Weights of a small GPT-style language model, trained from scratch on English Wikipedia.
Size: 9 heads of 32 (3 for keys and values), MLP 512 SwiGLU, vocabulary 2048.
Each number is 128 + 24 x the weight over its row's rms, rounded and kept within 0 to 255. Layers, rows and columns count from 0. Numbers have three digits each. The size before them is the row's rms in percent of the matrix's.

# layer 3 MLP up, 512x192, rms 0.0885, rows 221-269, columns 96-191
103:106186131146138132158151128104149088144098135140140105109121133126117119116162114101107137104149130170123098126184099126109109152143116144111176155133181134163184115111121086152090092117154137138114089115133121129096148098154105134135158098112112146170068116112146126117152124142096128129
095:111104124149074152127100130119135136121128129137161174144127089087131091092106126107141102168083149091120173131118140145160171110128106118141145138116096134096096142111103062094123161131116141134145145087143138125129122119157103151154069135116069099139111117115085187135143097161154140113
102:104087129193159125126121117136096089143122161094132132100084124136128152121139122110141084087118126084104111123116135153149127148151163154142100107103138114100083137125166142122105099184091137137116148116141110117080113133133147114134114099144125127115156166108158092132152122069127136118
085:146104149144150085169111151127154145148156113135091128130129154134086098142137127107141089137144115120149145120165136197100200083104151123138106145157094142135090154134131115062142129110121141104105141101114148125151106112139149129118098119166122144142163129161145169127118162106124127142
102:118128119143121139148114116135141123097146110107138168143095106102139124130112136091102094135143041111109080147170102107156098091146150112158110148122100139065110132167125083132147097123095102139084124165131115149136107134142111152107143122097130140132133123126123128155139059121117152112
097:117193119109113108107146092110121132109125116100127097140142088162144154102122142156151150123152150133101086113149169127183143120123089136135104134112157104140127138151153116143116129175108132112132141110155095119153124122093107130146178127118122101149131088117119102111076147086113124128
089:140114123123132092107098150135095150142155129146128156127114087114145094127085113121089137144137127108126150113163106109125079153145130161130143139114146150173177102167111175156140114100151137126148082100121073142111164173131126127160154133071125152109156141121105118122145106129147121122
101:133111109112108116121127099139130077125145128104105160150109117111119156094101117082126127072116146119139104117119124122108118119149114103109121093166140120146086149101168129094112138146108105132086133120110156138111121145124169148162091129155095123133172132167143151166095118093123106139
112:152120109147147134161155155147124174103123102140142104122104166105134130142102156102149161157111139137208134132115087108093137142129112123123091125144139090185111143162106119135147137149161148147136141130149137092131143144115166133125115084130140152157136153157166127143118139099088107145
121:119123114137135125150143121159177108112128116180100114136078122098134185129147093105166123119172127137117122138125095101133155122128105096174153147093164121118108106130134164141108108161130125113173123124152162149139139141118116155147118098101133102107132103174112127112079113141100184148
101:138079127144128123115145124114112205128138108139113164147125124104158145147113131109088142134119097158091081151124109164102120167121148136122148111103137098108160138125141140146138149102146086144151098135147122155141141127128089105133157154155088124144135164137121140122139097119107099154
105:107153102157128127153139114132127092119140105152111121133107119147113103152153135167135159115105127120151109117133144077135090136143088109082081122129117084176106091159132144083084129121138133160143161165112123112112139170122103135148169141126168138124130128161115121146126148107134118137
102:109109124156121143146146150114123147145181097170135101165125163139119122126134134136166118130117129068147136124107150116142143144107148137120079111145129125141107143155150143105117124094143122102132127105108169147130126142123165145133164135167152095093091134137172119145105129118118131134
098:144121168156162125131119128145134089144128125127127161131148135134127100138170162156124129092144126166131106137115084133119163099142145139140118112134142135121120131121122134157065110092081092130098158155116134135143200134165085139154095136139136121149162134133119093129163136125129120158
094:152109102118142143107112092128116119123109154133104184134148159116159140093145037115142115114150132148106131139121132145101183168129110101124121114116147109090139150107148151132144113117127105117141128137159180104084151130098104137127075122164162081091097166132110137113078119109129117098
088:080112161165107138140144101124125117114082147116145048136135165118098139127183132168097159088138118109090152130139155135114173126099129086132164122085138104090075101107126126123119164123114132115120131131132099120163124129146122119131115107151141106157062141149092127142145113088112127109
096:139147086119161105143159106128142138094133129172091135118105162135136169149153116141091138117153083140082132143118118172121134148128130123150181138138172126122141164121133097172148136151151159143154118191127114119126158129178132140130137133131121121133122133137058128093156122134106103126
098:112139105125120130147113106127143129156160108148165125076140049163129118185141142063137148131152185137139125161105127109175120099108143126143130068086151125123124131146151066118107120102155084121080138100125142109124111106155089121140127121151118117143141107119123120096147146131156103163
097:126160130141141169103143147194093135139171148122118177120115130126088136110124109092112095118168147111082108107165166132159117111109165112096097125148122153130121159179161156164152148127110157120102130098140125126164131138118146162112077119120079106159131111112118126130135134164161165163
098:137135157129120152072122117098124140135153097146115114114126174071148130143156152135119106151103128125157120165129120167155125109127123137143121126116146127138111119092141096116082164154139151112140113135108120161151148156156087089124087155144159152107115113113134136101114135142128083109
090:109163154123129134111114146164169171094146144091127101133114124105139109102160138105117125127141104098106117094162142091088149076144141172125119106137110156148111166104091118106156119133147143106103135128118124101156144098123125152105111138123040119121125097121134069129137179135117123120
100:135147134149142138126108106166145140132136126147067125159146082134147114133136138140123135104175139116117171122079124128133144124115171138142095099145073104139102102132146115090122097152135141138097135165104151109199114159153153165122093120107154076114140143145136121137093123138112085148
100:157173152132130129125171152148086158136129152115176142106124129099135134108119125141098108093136129116144142148178122125139107130143098128129160095131093147128104145089085125131129130142130155116112150082113109144138124079147119068168144138133120146150126101106091113118078085096137125102
104:086155118160165095152143112129093107118096131174134089106117152106111129145094183121106130140173113120171168119097161130080111136118124119151117085109107108133168120156126137112190106064143122122074151077131119141134136096109124157099099144095155145139155133131146149147137182160135147136
099:147051108166136117125192121122106118129155160145130115148150127134099110125131171156152101141139142130148166123127146111111057166140112075120146135137135078158133136129093170105101116173097089141102140140156153103163117122158170128129158119154104110085120102141135115126132149095115126118
109:087155152148112126116130153136115162137121119137110154113123087117166119110114140131134137105138103098131151111134113163158101152134143162128113081129125132136102125118094089135175150149128145127116093150149099165089130130120115096152154119167133152090105097059136135151105116164118131153
105:155137160152116155123124096153174128114109130128133130163101136139157121146109163146131088131123081119117150120102161087147182102162151098135135123106135146119086125138149132146102115132159090113103116100106102132117128126154151135142133146060124102123123144154136107127122113126120181097
096:084132174093118095138119111128146124097109151150111124142125109106119151118100135119138160147132102170089157138103133165162181107119143155155157131128159112132154154119067117128127127135143136088137139119127079109116162133148141151140145110167135127123163168148129116112115131111121162169
104:121124147114133132121107111129118178111128120141161121168114084146105144143141124090139188142124146125150117140126148146142175158144126129113102125108136134162165108127096154093117109120147143118106100123118154146152114090152146134118132145090159113169064165143159095126136103157110106149
100:147197160096130108145128130135163118112117146115090106133126096170119168093145084141144165089120145102154106170140138112153120101156135143108149120106102119114126153132152088099142137145161178111137153140132135129152126095101126137141126102173096121117127151142132116130114139139141105137
112:121141153113079092119094112140158130118134098143127169101135138137136127103154101114168086144111152124113150085166104139123177128117111103124120138102109165104113115162151122080103161118180090095145108071117127092120128110137107153131153144130148094147081169108152138148138180127126117064
094:158105163142171178112092130108156104111126113118158114164123137180126132086142093157119146127108106147141117149116094147137145093139111120113102149115109126103160119131135113146128114171114134162131119088115114126082132100136113128059122160171120127118171139125164129100119163118078110072
102:134098130139147122113168126107108123157103123109156120099111142125112146139160082124137150114105141122135143113166128176151147145122128097157160136165114112136145148109140113131154103165105154135082174151128127128123152110201115112114109116151156146115149071100119118124133120155154090134
100:147097129131086165115113142126113154117141125146145072145089112121121107118118146141156124122156130123157143118147178111113127174113093148154123135100112128122103095094118111142121125161127095108123147147167199097165143143132146136106103101163115064145117148113100147132141148135112139111
097:125175137106113118143141113144150134158126160151113127168103134121101156125114103132158101122144096120143106110147127112124086101116108142129127112165117117137115161082144134128112100121116147150080147159118166160107144117150092131116110128154128109118169155137106153136151129160113083124
091:084114112162147132158111130089110127156113140141131132161150071159147094108130143155108158103092129118106112129139075163116156124088176161129080127112176138105148094131102110159127134152122130148144093070130118089144118136121089128072113141102096128134151098070137119127104152108118117122
102:156138107144130107128086113119118145161143132163093105146094131168151174119156122083150150097118108106129123138125125166152133112149135124133112155137120129131102129139158120146135160162142164082166093106116123130106134131114134066153098113146168116119042147113136113140072094150125122107
101:114136128118125103119114090161152158131107175142134121123160134131146135118126163136133140125178140071136125148108104130128123094126129113102121058159107125117124110121162138121115161106100160124143105130137152106107114163113139155106123098087114109108093136121084131123158099168170114140
096:113148136122164136104120132166096131149117098113150043105123138143134102126154119122088156157139111103132123102112149087174109116116139153171084126133138157111102100114119133086178129111137123122096127126104149133087132118105128155105091131129141149126168135107117110132102172127134088096
099:140144134108143140141150134189167117187100159120110135138125150079140137176121172099139148132124134155114099151150111099141144108138126157132147136131110154149139137150110138115091112091107136160150174172149135092090146111142079112103154132102083130139143114129111078132111146133142127151
094:073130115143078123167118132099106099152129100153140145116140117131127132138128114103150129106117137147161095121106097134122141112116100144115102123123131164095190145140143108152150173155161093149155125140178098150132086185126107133137140137151063107167135150085152139117146141133129118106
098:126117094131081143122101099124112160105121090128130133142119139158146149128104131119134090128118130139076133153148117131173139122126141109140112131112159159112118123117141151127151153156103125145115135190075114158141132167132131119156108140112114135119111131149161108126134119077112125168
103:137100099135149100136174142128093134116142129167088154113143171173124115123165134171146119079071109136116171144136128193132092141117122126108149139135127134125147129154129144103142131169128124146141090132144136137073089138108132153111168148099126104146125156134116163123104154169119102127
093:109150198110157130106144140114114095108173109131109158079136164120133144141128090114106120153111136094104134112155115136085126150120088128102116128135115124129143113103119124149119118097102119152083118108106141123123122148144092116113162125116092198111120094098121144139150104113161121121
109:144148130100099117113137115206142088136119082069136068103168068129110123141121153097138137127123158109125154140142125120118143128133188100113157145140185120178118129133129121155147102152140094130114135160116134115103149072140123098132169139122122124103134139134135151134115115088163107150
104:129140086123160155105111137109122142100102173120128127123130156123147106152158152099130117119109115137122126134110134120119108120106156125118155148117117121142181137138139141110130097113176116134141151148115085136139163116177088111113105126131155121143164188099104079170155097140205100100
098:135101093108176125173103107130158071194137163179128111202124139114131115138131142121125114123129166107115134134144130058090121105095124155135134118113128154110134123110092110093145143139103122132147136158095127132168157094173130107104107152170072127105193118139163125143132130131124109097
105:132124096136148135119084131072122150136116184144098098163131088131107135114116128106144134173145142134133143115143197126150145130146138150149057108111154137104135131145129154118170153143116113134140124096120165103166123126098144121110102110117122135170136133152126124153130170125153100128
091:118118109179165108136119123114154134149162090136161083121116143144121120113145114110121133091089148137090100148137134108137124144121100138122147088152185133121128096136150126156105127128144125127143147141163107124101106142150103128088111146143100094170157147149124130115150109119129145096
# layer 3 MLP down (transposed), 512x192, rms 0.0812, rows 221-268, columns 96-191
103:147166098108109117120130114109151125136144096163138116131149164139129151115115161138119128129127130134120123112108114130099155111118117110143118117119143114116141167149134114102095113122126167127145081126167145118109124153076090179095098141101136115145117114070151098140090179123112156117
098:093113122148131127122115117100100114106106159165138150129140139133156119115122133162122108091119157109114160174187196130148100140111126119126146161137125112156120129152108122142128122126092124108131158132091099144112077149142132159140121133158117112118152134153126136124189094107134122104
105:125161145080103131127113161126144126145124102152094150160147151122140120133102143114110162119131107110159139147144100093112116105147136092094176146124126140127148141152112122110137119116171158124131106138119162150155131140158095143146105147110144138173097118133144117079119081167137123144
088:137131108106141136131121149119121141194124127107148149129124149096150107098111118087121130085131117123131159148149068118137113153109121090141110147105125144115108159125178100110162122114124115161141170143119150132118153157091140104134117140103150101072084122109099160136129117113138104141
103:142091136116144128111104128114167114127118120123117156087141150123112145182100128117156105128126124108100073133188109122177129106138131072107119149107126138131121106151129102096142149134115096178119151165138098166101173151165150161119136123191123062175109080126147154120146132140153176126
100:137138187155112166128141146084148136112122120108101153098086135136099147120145171149090132064081141085113185150140128144075137138157126134173119172146132119116142130110104151134107148086124135140153154134140154124116133143148122123111114124105119110123141105098138119147149140090106139133
093:094082113109170130162103119102096128127135114121110116138117107130112118101113112121128134147136099177118123106104055137154097106140119150132173126123112143140138097124135095139145128128155149130131069054099077121079126110177133164149151118109109147131124137136154080149130127138133116127
103:134126128135117103102154145125147091159134146144138127124179106141151138120095112116132144076112122124133173116106114105143144181140145097093097133157083120103117150138136172123090156188137154136127141151086164180118159121102163112119123119117105155097153144119140108144083099112133126125
110:162154100160179122147150125141116099105161131127129103083150127185128138138170137137117121070073120125170119153180129106133137130140120174137100099132083102128145132138121108125124109137098103151130145107117084145129160134087105143127129117148109159127121147096100089152139105132121116139
112:168138136143103147134160147172139088130118112147114135115133129153158127128152127123155136064113165099125104094136110087123132150196114097157191136131151126121092142105114127142117113149126126140144135117119143147159173121142180104129176122139118116124096112139155126127118129137105155155
102:126126147126162097098158152101146127152141156135106112155142148096087128150127118143145099133105111105149152137099152125122124146115129143134154190147126149146165100124130118126120115122103147096111190136173091089123147088124127120099121116114127129129129132114093146114160137164116137120
102:069140102134127128136139128143134122120157105126164127121161153119117167146121125151139152100087146123119089180117149123158123137093154137139065119102099091187135158153100133095074133140177116117128106198140107153112111117124109100113141154117143169119156117127093128172121137114120105134
102:147143116094114150124124096126158155119124154143114113079137110145108156149134124106140151114106168114121103170113103113129156120151126169161142141163129144125118126131131110064098100163085103122125127143177143118100106127151134094118160123106171109113146122116147097157109109113113159071
101:151113154135137152134109099120100153141092167113142143132148134088110108132108120147128091109149140113121133157079166104103154124120111123127164082158106095069146139091155130096173114111096168166135129164106125131089126111102162107160124131121131113132123085126113106114130128150171136124
095:143168112109149149117129091152091118169100157119140105140075157140113107109117088115122110151130100135146148177147151077115118142124104123124134133133121135130134101134101112095107121098132163116121160133076140081111138063176128108133093103122163148133127110155127121116099084115146117099
095:108125128144155126147163128138130132139118131121112100115093134134078112124147160128134129128111120181107162179170159139143184151123154110111150160123140132099139156100074130100110079105122143106104129130130103132175108146152136172107101110129130149137123156135144137087122105111154124107
099:115151080099115130157107104146176153104159131155090094097122125144148176122169113135112118137129087120127164054118135165126136138174135133140156122142154146134113149149125106154142150117135152138104128166102111116156138118164136107142142111123111118113093106121093095111138117163148099123
100:128107134096114122100128118144148162135117132143112126119082137119151136126164140149155111123143090093153129139148159143112120109157144134078146120145103124096195116162130137129110118140134079121156118134099085064121119148142158140139120093169136169101133124137102131123161116107121181141
093:117110102135119110136114144155140107143113111134124154110108114119111145118149125133152075144120108133137113051097127122158121130135149130137133114148136139125154123151134121157144175127124120183160140139109141120157163124116147155126110108161140112111142149122162156155136131131164154156
100:145156130128110133125124121157114134129097182156096091117086114118142147140085163145129129134112108157142112124111135105130108133113104107150136115096108105153119118141101104136144137112141104159104144136179133150157156100171104132132083195150129074123098135121158126103096090136121116124
096:142113128130127148133109117192136128146154131121156166176134114154119168110147154111173118111147130134098120128179118153101147086157106144144131098127139129149100119114104163176120161122151137110103163165092143108131160086097137144117174130112097101114145107136107126092165142127130098149
101:141168104151120143115163098146126120140148134123107114116114140156158113123144170122166113107144153076164114069085159114163129125154110112142103140101091110116110135132125120147134140104101086104080121121122144103158117137158156114101119119082131097099130100140127122113116127117113067153
092:109100123128130123097132091131148101143089116160121143123149089141132140174139140130116129142135144141176111065101134083124150093142121117119105160143164097126129107156168130111125117082147156140134124178169159128127112124111113155117115122160159124137123137127168158101173164134125116141
103:112113134093123184147119122139149147137108132133157118136114125128152096144141119142145140138127098119149146100116160151131087129114091114113139144114162151172110172105114121087120130163104149128169086139143131145169119094083131122101131124120113127127098159153152146126094099145110077142
098:118166152124114105132124141115118123135141116122111155099108194082186143137101094129108116120135101131111131113166107139128163139134152127127116132139134136129134137159129108107118150087105157102138151114147091107094131166133106153116151095096088124139162152124130147103152102134109135135
105:122129158162147105104159162121104169118132176120129135148141111107129143107075110118160141115123151122137132174100066145080093128140144187176124105154109123134151119131117109119127129104099121138078121164113170106120106098129121112124150129150151093097072147142111136107112116127109140152
106:137128149156129139109094134128102112131088118118173125150159155153199103158102152140113123132160129112133143159118175078161149098160112108109126120074095154133067155152136139127125164182138160098131122130131124179128116116149145163121117123124124093134119116083140112137122142087141171121
098:105139122126117113112188117137122110116127096122111107143182144133089159113123134116133147126126135137117152155118158144121129071144110127147135131136103080155113144128130107167190136134134143097136118143133072158106134164096090117093150164146154124109159146131098116131130111103122139135
102:150077139131126139098174144162090170093151164129141141145140125111143103146138104129117156130154133111130179134121121070100084151162096097110155148096083130106155097107113138133141131098152094159146147104117156123164114115138135137138126136168136128129173142136133075150157134120122130115
100:181146105114103143107146089124159103081117118129105132118123120128172090105132117099147125163107143104122127117129153117113125123136155109144123158091149097146163111158137128097130110128124112113123136138105131102103098111135134118126121142173118099106163131123113078185183134089150097146
101:127116153119164157142123117117115147142099145137126126136111150135112121151156143138102146087138132121108151227092159134170093136120127140146158160140152151143114144120132114144130138091108172121123125172112140120142145068146150139150087103167136129145128119149126161078109081138135131138
095:141156137124164136077103144144147164109126092135169134153131150126125130156102109127129136132089145138107120110130063121147179099116118162061137110128107154110127089127155175125124102151136128133110142122137165131122111111110137107111119144165128132116143143150131128150138159130141125137
098:107143138139116095136123163101129140143165081116122129107124119112129116113137131119121134166126137094098129067138093136151154094109090095104139166147128125138135173073130148152165108159134104151113168132161138128107136128174137079141138147129153152062110108127128127121125156117123137142
099:124118150133104125106131101090094102155120169113120137105139135109126133145104092089138136129133147131149121186084118144160130094129148105157107131143068167146126138121117140103157112138132147118118111125146146137140111091101133141133103136161115125146117117108126175169105117106129102104
093:124102145132106135144125110122125139093134119127132162112153170114129071118170144140118154128142169143123148114127120160101205150159132129155132150113152087126146086168124117150142129150123120098202109132099108134123129152115166089159177150115148132116121106116153129137130089105105147099
097:088098096112108112179101141123125135077142119139102127148150120154146136127096139160137154082102133108123116120104087143136143151094203117128107130136138167109109109119112148126139149122104077141138124129145109096123105141094139103124106169124109150139114168136187161140114115102120109157
107:153145140106166129157116138152116112138143149142108127109123160126125079089152096139139130143167107122168091148141178116065090120134151118122147130086159109120118160126138113124087162104169128139115135137136168181160132179117146120090117128114167146136107153136097117134153148116102152152
095:126126117145129119156143151094151094132144113120133130147113104135119153125139076152141122147049146153112133094127129133108137154129112164127135167104146113131115143134106128131142110133152084124138172139116095159140127095141116118130150151150128137191120119125184116123074156099124104125
101:118181125144106113148090151163158133146127129122125153130131107136108135122089118133134091103113074126134133097095146112154103125142126095120104126134172107181138157121128134121164127143109116101115139135165119153079076123145123094130148093164098162143129170128146072125148088123112106093
103:133161144148091149112121136140148112123085139143108115129103102128135127119148135088126120123140101183136143126140134168150113172143130071129143116141094152078108156110127092129153120095116111118124121145127149118097148134098105135127105099158133114114121150136083159161100105138130110064
092:135121165134158128096150173100129127157103142151153103148137158123111129132123169121132090136178151136102129192135146127146123115118137119121140141116113110143094144150130166101099129115097175131121104087094162133133137107085141146138101130078182119145093116172159125111137082089120174121
099:119097111124143103143149153139126085143141131121123129105150166117147136099132136172131120116145125124110139139194142126165125154182127102104109114189105139070134133105128146154205103118190132125139113097108116162128138108094119146148136148150107111092116145131136139079127131099146111099
104:095133160094127107115117105142132122129135092169100130135142130122109120114087125150204136099147093120095169163102099131131088147121142129145167143094148115121143135157118104149148137128151123144126126145138110102105173143147147157158126127129127132160153121124095138146119082170113115153
094:152109122113118129163116140122091124101150092140128107143159108075157131122139127114142128109106114120117171094140088137124119120141117106112116142103151066131142109151139152079118167144127147116093149142117123127146099086131163124150125131184146098149133141124153126161134122148140115123
112:102099102134088153086116139185128059146144122110114104112136129143147086151105164082145146139115176089085122127128163134122132137152156106105136135155164112129094149115113123135132109144129111131145124091103113111133164131158146117137144129135104140101138102136143149134137155102169139151
104:099146102126122122169144146110121086119153135139136105112113135121158108147174144120148106139120126149143095094135130107108077122123121164090146088083134086143147134169146097125137105107078085161098153098098131118157095120140106143119139104153138116123098141115161114157129156090133106136
095:129111085129204121132103102129138122099120123110156151166123108147153127121153105083121134139160149095098153107113112093129117132158124141116131130121131161124115155150088117124167173190166110108157112129137093125123135147134128133096125154154115131146161101150124132155202129145111130131
106:106148097139127160167080129166106144111093112094098160108114119122102104139114126120139133166136153152139105164092127175145116125086148112134153112132132126112143103135196119122117128116135167086104123141128131160082143123110126124149123108127141152153134139135137147143124130148152184126
# layer 3 MLP gate, 512x192, rms 0.0965, rows 222-269, columns 96-191
095:143126085115103140123109123171139085106120110125144118111119106169130113156125133124123106101139118120128135127096087122101070159130086116134129136159115162145105145146121121115117100130072111152115159131147128115177083151143093150118136155097079117124122179137118125146125125117150104171
096:155159124099119113114165142112118108152148134104163150125133130122175138152153135142108143104147146116123121175134109161119128142132113100149132139131110088133154163138100118139130171123084105139149148107123108168129164134149084143175188141112134149142139108140127122088140121116137133108
086:123100130124156118109120144119165139122104075144117080140120110128163125163129108083126129153137141157089126101111162147138119096139119099181156149144120166165159125145133114133102129157109120119113106112161100131130101151171104099112107087127103162116171147096138131137094166145131137065
097:107146129148128135086093131179069138139150133129102121117107117136111109112144131132087156102107080122159112123131141133124094114092114140126104150102101092136116162101110158112155122140107158095103107115106180128105137127121141134139122109109103159137181135141156142145074137099126091119
095:141117112148098164122147161080132131088121126102109168128092108162121177118138147195096099105087134144156138098115138178112146130156109133117108164130128097126135123149117113131139142152097149162142098160136145146147108138128121113130133117142127119145078090101138113151157171133140148152
094:139129206120140147141116113090139106094118085089104094113106145124118130119153135151177114147145135109138122119117142115127131101198071096113157123124115149108096200123126097150150149181122137137115148111131129150136085140150132127130114105156131159107097114128137104171102158122133146106
109:080139169117119131101106134125090109164144102144127145136125145103123090097131098129104139142120120050164147114133129111112130120129122078062118111108104152119097127143150154116127154105137135110111130162113123089096170134117133122165124128153134133129135121166129137152122124105155110111
107:159130122121119144135140132119087115102134101102132106084185118186112129114141122120121109112074121130098097096132136096128124137143087127077114124127103142131096138100137087132106130117123104151114150132123088146140116134119079104116167112139129132108143140094110108149128136115151113116
123:121139110126095142078116150125106139139144124123138140122151132143130096126130155170124127113069123101141111111136138112123101129161092136084161146178078126113137160122146093123117142123124132140076157121089137117115150111133136099113156129145086161161146162120168115157162126123126105097
096:164086162151120146116110073142136134163085124128108136109120121106166132133145130119126149134129156158097097141139112140133114121182156126128100156099158128112133116136143150153093147182121077141151107123129144107151124140114146053155153123107096172097148105154119152117133119124122143115
103:093145148160125128101133163098101109122092110139137102122156111144074128137115132135128055180132061132101123124112167104136129067147124149071100117100122128123141126112138128119125147132149116131086138129140115141140143147105140121144145117166120151120126145092100124123094170085131133132
097:125116138111120148131131110147144140124086088085139099153145141162125130136119113111134095152117129144111147125139158121123132132160153111134133148148135089153138187147132137089062117113152129115114145112089088163145149143099144116117126106127176074111152109151151148111130135126145140137
101:156105151124127082112125088139081125128162093083141161134146151139103124115140103176148134127134120122125082088129138130145103110115072108102110148142101098081157152054150119125143133096165134144107144158125143148102142133114155080147118137119131139134120122109055133146145088112127091122
093:096093095140098115095143119112146142135114120129159134144175092100184116133129133119170160112130092149133111133110133191143154135119148164131128130130160118120138127104109103162140122123094135129141125172163148146101136149131112114149125100145105104154122142146117151113140145122124086169
095:114150191161096151128105117118128125133132125139122103177170161128104118103164108166112117099168112072109121098114146110131150120153100127101128157115135118130116105134152125150153179154140098144134145138141120139153136147146128075127123095103140125141096121151086109153152096112139136125
108:163123172154144183099150164148084151145121128126142173120115118146100117086167170131124126129094133116194109097113134121165113115138121127099129133119068126129140117147188145109097131132122099109126155097126128123133104148092139139135144099131116124138136134133125146130107140110104132136
095:118186131141128153133173116147117104106139070090129111106135178118200120143125127148114127084112082088100157117090107106142140094122090092121094137126124152133102131144108111117140124156145155108145135130140124133124144150131098108131095146107142121090164124114105149155094092072091147103
094:140134098072115124141089095125108156111096171132125129144125154123139111115113135141133140127100069152156112133144102132117098154134130175146136151126100143148149114105092140106136128149155126142142124143132140112115128164103089080179137119132137104111138147150119115154099118149162122095
100:142128105135156117098129124116135129133122148107151144141139131103136121095130110123137155184140103085161157111154120120141146098100117165082100106109126093155091162140109156114129144097152127102145122119130119090168122131098124123147139092143119120151135135119111112110154144109132118128
101:145152108124118140130133106126078111136147089156102183136137172176163141123132157143158156158140099120158117100132128131103137130139103122114165144115129126148123114164160153182120150108135121123148159152090137160111162141098124131131148107140149148136147132126073133109160108112163092137
096:146171143160121158098151103081119130115096171156136133098132145141145112106098136128167105172089134095184116118113153088149148140129125122094126143070157169122110144129108113146136162143130125144157119133142162108116204138126127083151166131111144123129135125089098145122135146117161129138
099:109174133122090100163164172125126128136169100133139132133116131146130149138150117140160070125145169100138140106134087123142134080134089114118124161139116119094145084152117119103182129121104095151154134127191136114174106102125099109131108174110127157151103114149150149109166147138153124083
103:160142120136141117113174119138171135094160098136137125128173098148165137095138133109117142093105142158087103114155091111127122127134161124108099152121113117130056139133142108117114140141154069157132149153151155131120130151142134106110132102102148162161105111072116112102117134146128074089
093:098122191098162127114092131107123106101099142068102149141113165145117165129136112116158145125119113140098153143105119144162156093109131128153203110109092140092125125128128107131115090083169117136163111124130100160151126127109100123144151115117145128190124160126083111114114143118100112089
101:133168155145122172134143140166127130137148142146140120154163136109162116157110125098146118140161103122159145126085104127183148098146140147162071129123153148158144137163125093136110133150110105123121141111161163163132133102152075072161110110129191117130138126126122098120062144118145135139
103:146126109074137158106112111148108138157158156154127088123137098102168109140111121142105157133129150117108114119176135104120101115130150109116086095117081129149121150100118154074119149159134145112097127137113187108119126155140148135132129130166087103114188107133159092153110142099116120177
099:129127146131099134129157141164128169111113101129145154105116095108133147129123057123155125110122106129134169114085100123123161149179088143098185186168111137139107119153129106157081119137106114152154109134140146119143125112131132123108156127104128100099141149104117108154122129135115152134
100:129161126120099160146129092072142137150123110116117131139113125132157113103106115132124117103119103108104145113142127118106178095148147140160168135115152147120135125132149102167102146125124157100123126138171107181102179150115129073170152134123115119148139163155074174118115085113125136128
107:140134170128115159116151147112141107163109117160107141105124123140113094118136083155089104095159126128171180101137136135116118178146155103098099155161122128164112149111143126137080129126123147126105182116146117113186143162137154110127119111128097068132112129139135135130134116082190135124
110:131162101133094133119137168157157124092138103131128135103160088122160123102108108139182080153129120129125105096151091151118139141139137119109107132108093129143137116146121110118124164143137065098122123117155124119124110138121090124105158135094118135150103151123138077175163158123118123122
093:115126189144109117085113135146137116125149057108129117139150124124114084136140131153102092121079130120133126099152155092101125114106120131059143131148096062139106104133127141119096102116123144120088154136107129164128142127112139103113117151145128133162157154106163115163130142125135126124
109:097126133132138150107100117150124133144156128150090081124127106095137085119092160092127108171162134106112153117119130120150090106165111116056109144128131146149162136144149127162105160145123109156105115141143145075118141154129086125119143141126117146108130154129158104173111168109138133111
102:124092112167131153152170118118142141123121105150144143136125093101164152111134145101113121130194114147122139123099147126189125132168106102153138167113140148169129112125138148145074152142119117123114126074183134123132157123137148137142130094141155099146152109130161145129053145102104120185
096:140071120156138116140124138133120145148098131122149106118163126144120107160140075100120153103127138135113165190117147156131173108171168102167114107100167078144125133162115132149111160089151129105137116089135101115120118120118143140175136105103174133102075118152142125111146112133127180107
089:105169127143166134128134135148118129164175114133109153181127126115149100109172162141113118130101122133111122111138065120149141130135161151112122140104132134134138097112131126190117103163182110122135129116108154127105180173105092133111143093109116139149175110117083100120077151147137106128
097:104110155122110119111127135116151154131111139164125136138141124107141158118087109132137137143183191155147120128093120152083080174141105106131187139085141128135123108153133124156094144106100148160123086115139088158126116128087152093106102148089130137140172118111118139149121087127146141149
094:144118162124154074162100144143112118130110112113125116138066131130128137140132123134130127118084208170084145165096128201153148113119160143158082142105119125097167138132100126115120098140091131173108127133118121142161156110163157132109113128165164147113121121145136150108116149122075119102
109:127139116141110173117110131090129156132120129048137131119150141077147141119143126115099091138137112151125154114132107130167127098105127129095105128106150089136132114149161132149098133129089157136133142140132119146108123136111146099119208098164086110096129110145125111146158139092108120115
095:093193132110142120092136120167127135141134117110126170097128135113138124148127077123114149112158184143113109132121116128136087101120119152140133167148158115183138079106181123159076114084124145116127129148123111132128155099159132141125139109117086147154143119136133076136108121114113114146
088:146150087150115137141163154099080109147120167152182162131124152135154111098129121149154106105179114115131110157142127095175104138121124133136123133106127086137133119136109125112149144157115147080145140121138128109123133109101075137164135119139122109183116122133128142108134101116115140113
093:105149142142094116097105125124149126159135140127142159135138100076126183113162139154142116125111126127148111096169077117130121178107115112094115104112140089182129106123145153116139125123136143131134128134129136139105120156133109149106152117090061124129094109109146109141104133077172091136
094:164140119078074172155122146121133164079116117127119131176145131166126124087117118132133136124097109161076127140101143123159139082162152148162094115108120129077145161135139122145133133187097122088140122080115103173129122089125106109175099108098129191142145116123131136118124141112126134124
090:150101140137134127145187119162170093105157105125140095171110132127134130129115140094110114136122103152117170135153164130113117100153169105127119128110159107147138195140171105152131142124139098127107138104152094176107102141113114095152133137130130161143132142112159113106133163185133105118
104:101130082130116181094115167095128128150157117134123134131115128138168111125117119156105109125116130121122086121107154120126128135158100142134127168095113153119160113146162155130144142142169127106107125083104167154143153161105168114133139096115136124150120130130156115130112138113164154100
108:121130160121093169115133135095127126151124113134123078124101154128126098110079133109138119162137083123167127107103122128141097085129143123135115117082086096123094150171145125138155200158167127084084115148112138130106124105130101118147138130145114157167127105133157111140113162121110110136
094:135151134121134172101146140124137126148145097178120096096135195130061126106149100136147155129136151114153111121155119129107149109105132119098123121121117107170090099138145109107086108088131127113121143132156173129114130109098080102156126074139140074134103121103112166118187156084141121119
106:151132104134104152111106092086114160108152126091126145143102150141134123130131141120128145120158128134160124135080157162122086128149133088174146187110154102157174136099097116173121156139130127162141133145136133114116094101142127146127122121094147138165150166156112133136127149139117092137
102:129117144138132170121133142080122136118148154121115105103095175155145127131102124138155093136134111119161125093166131136100100087121113145161131118140102136132128140128133103130126169130090149066152122099186102111157088155152130101140091149179077105130150114173112120130158176147110178103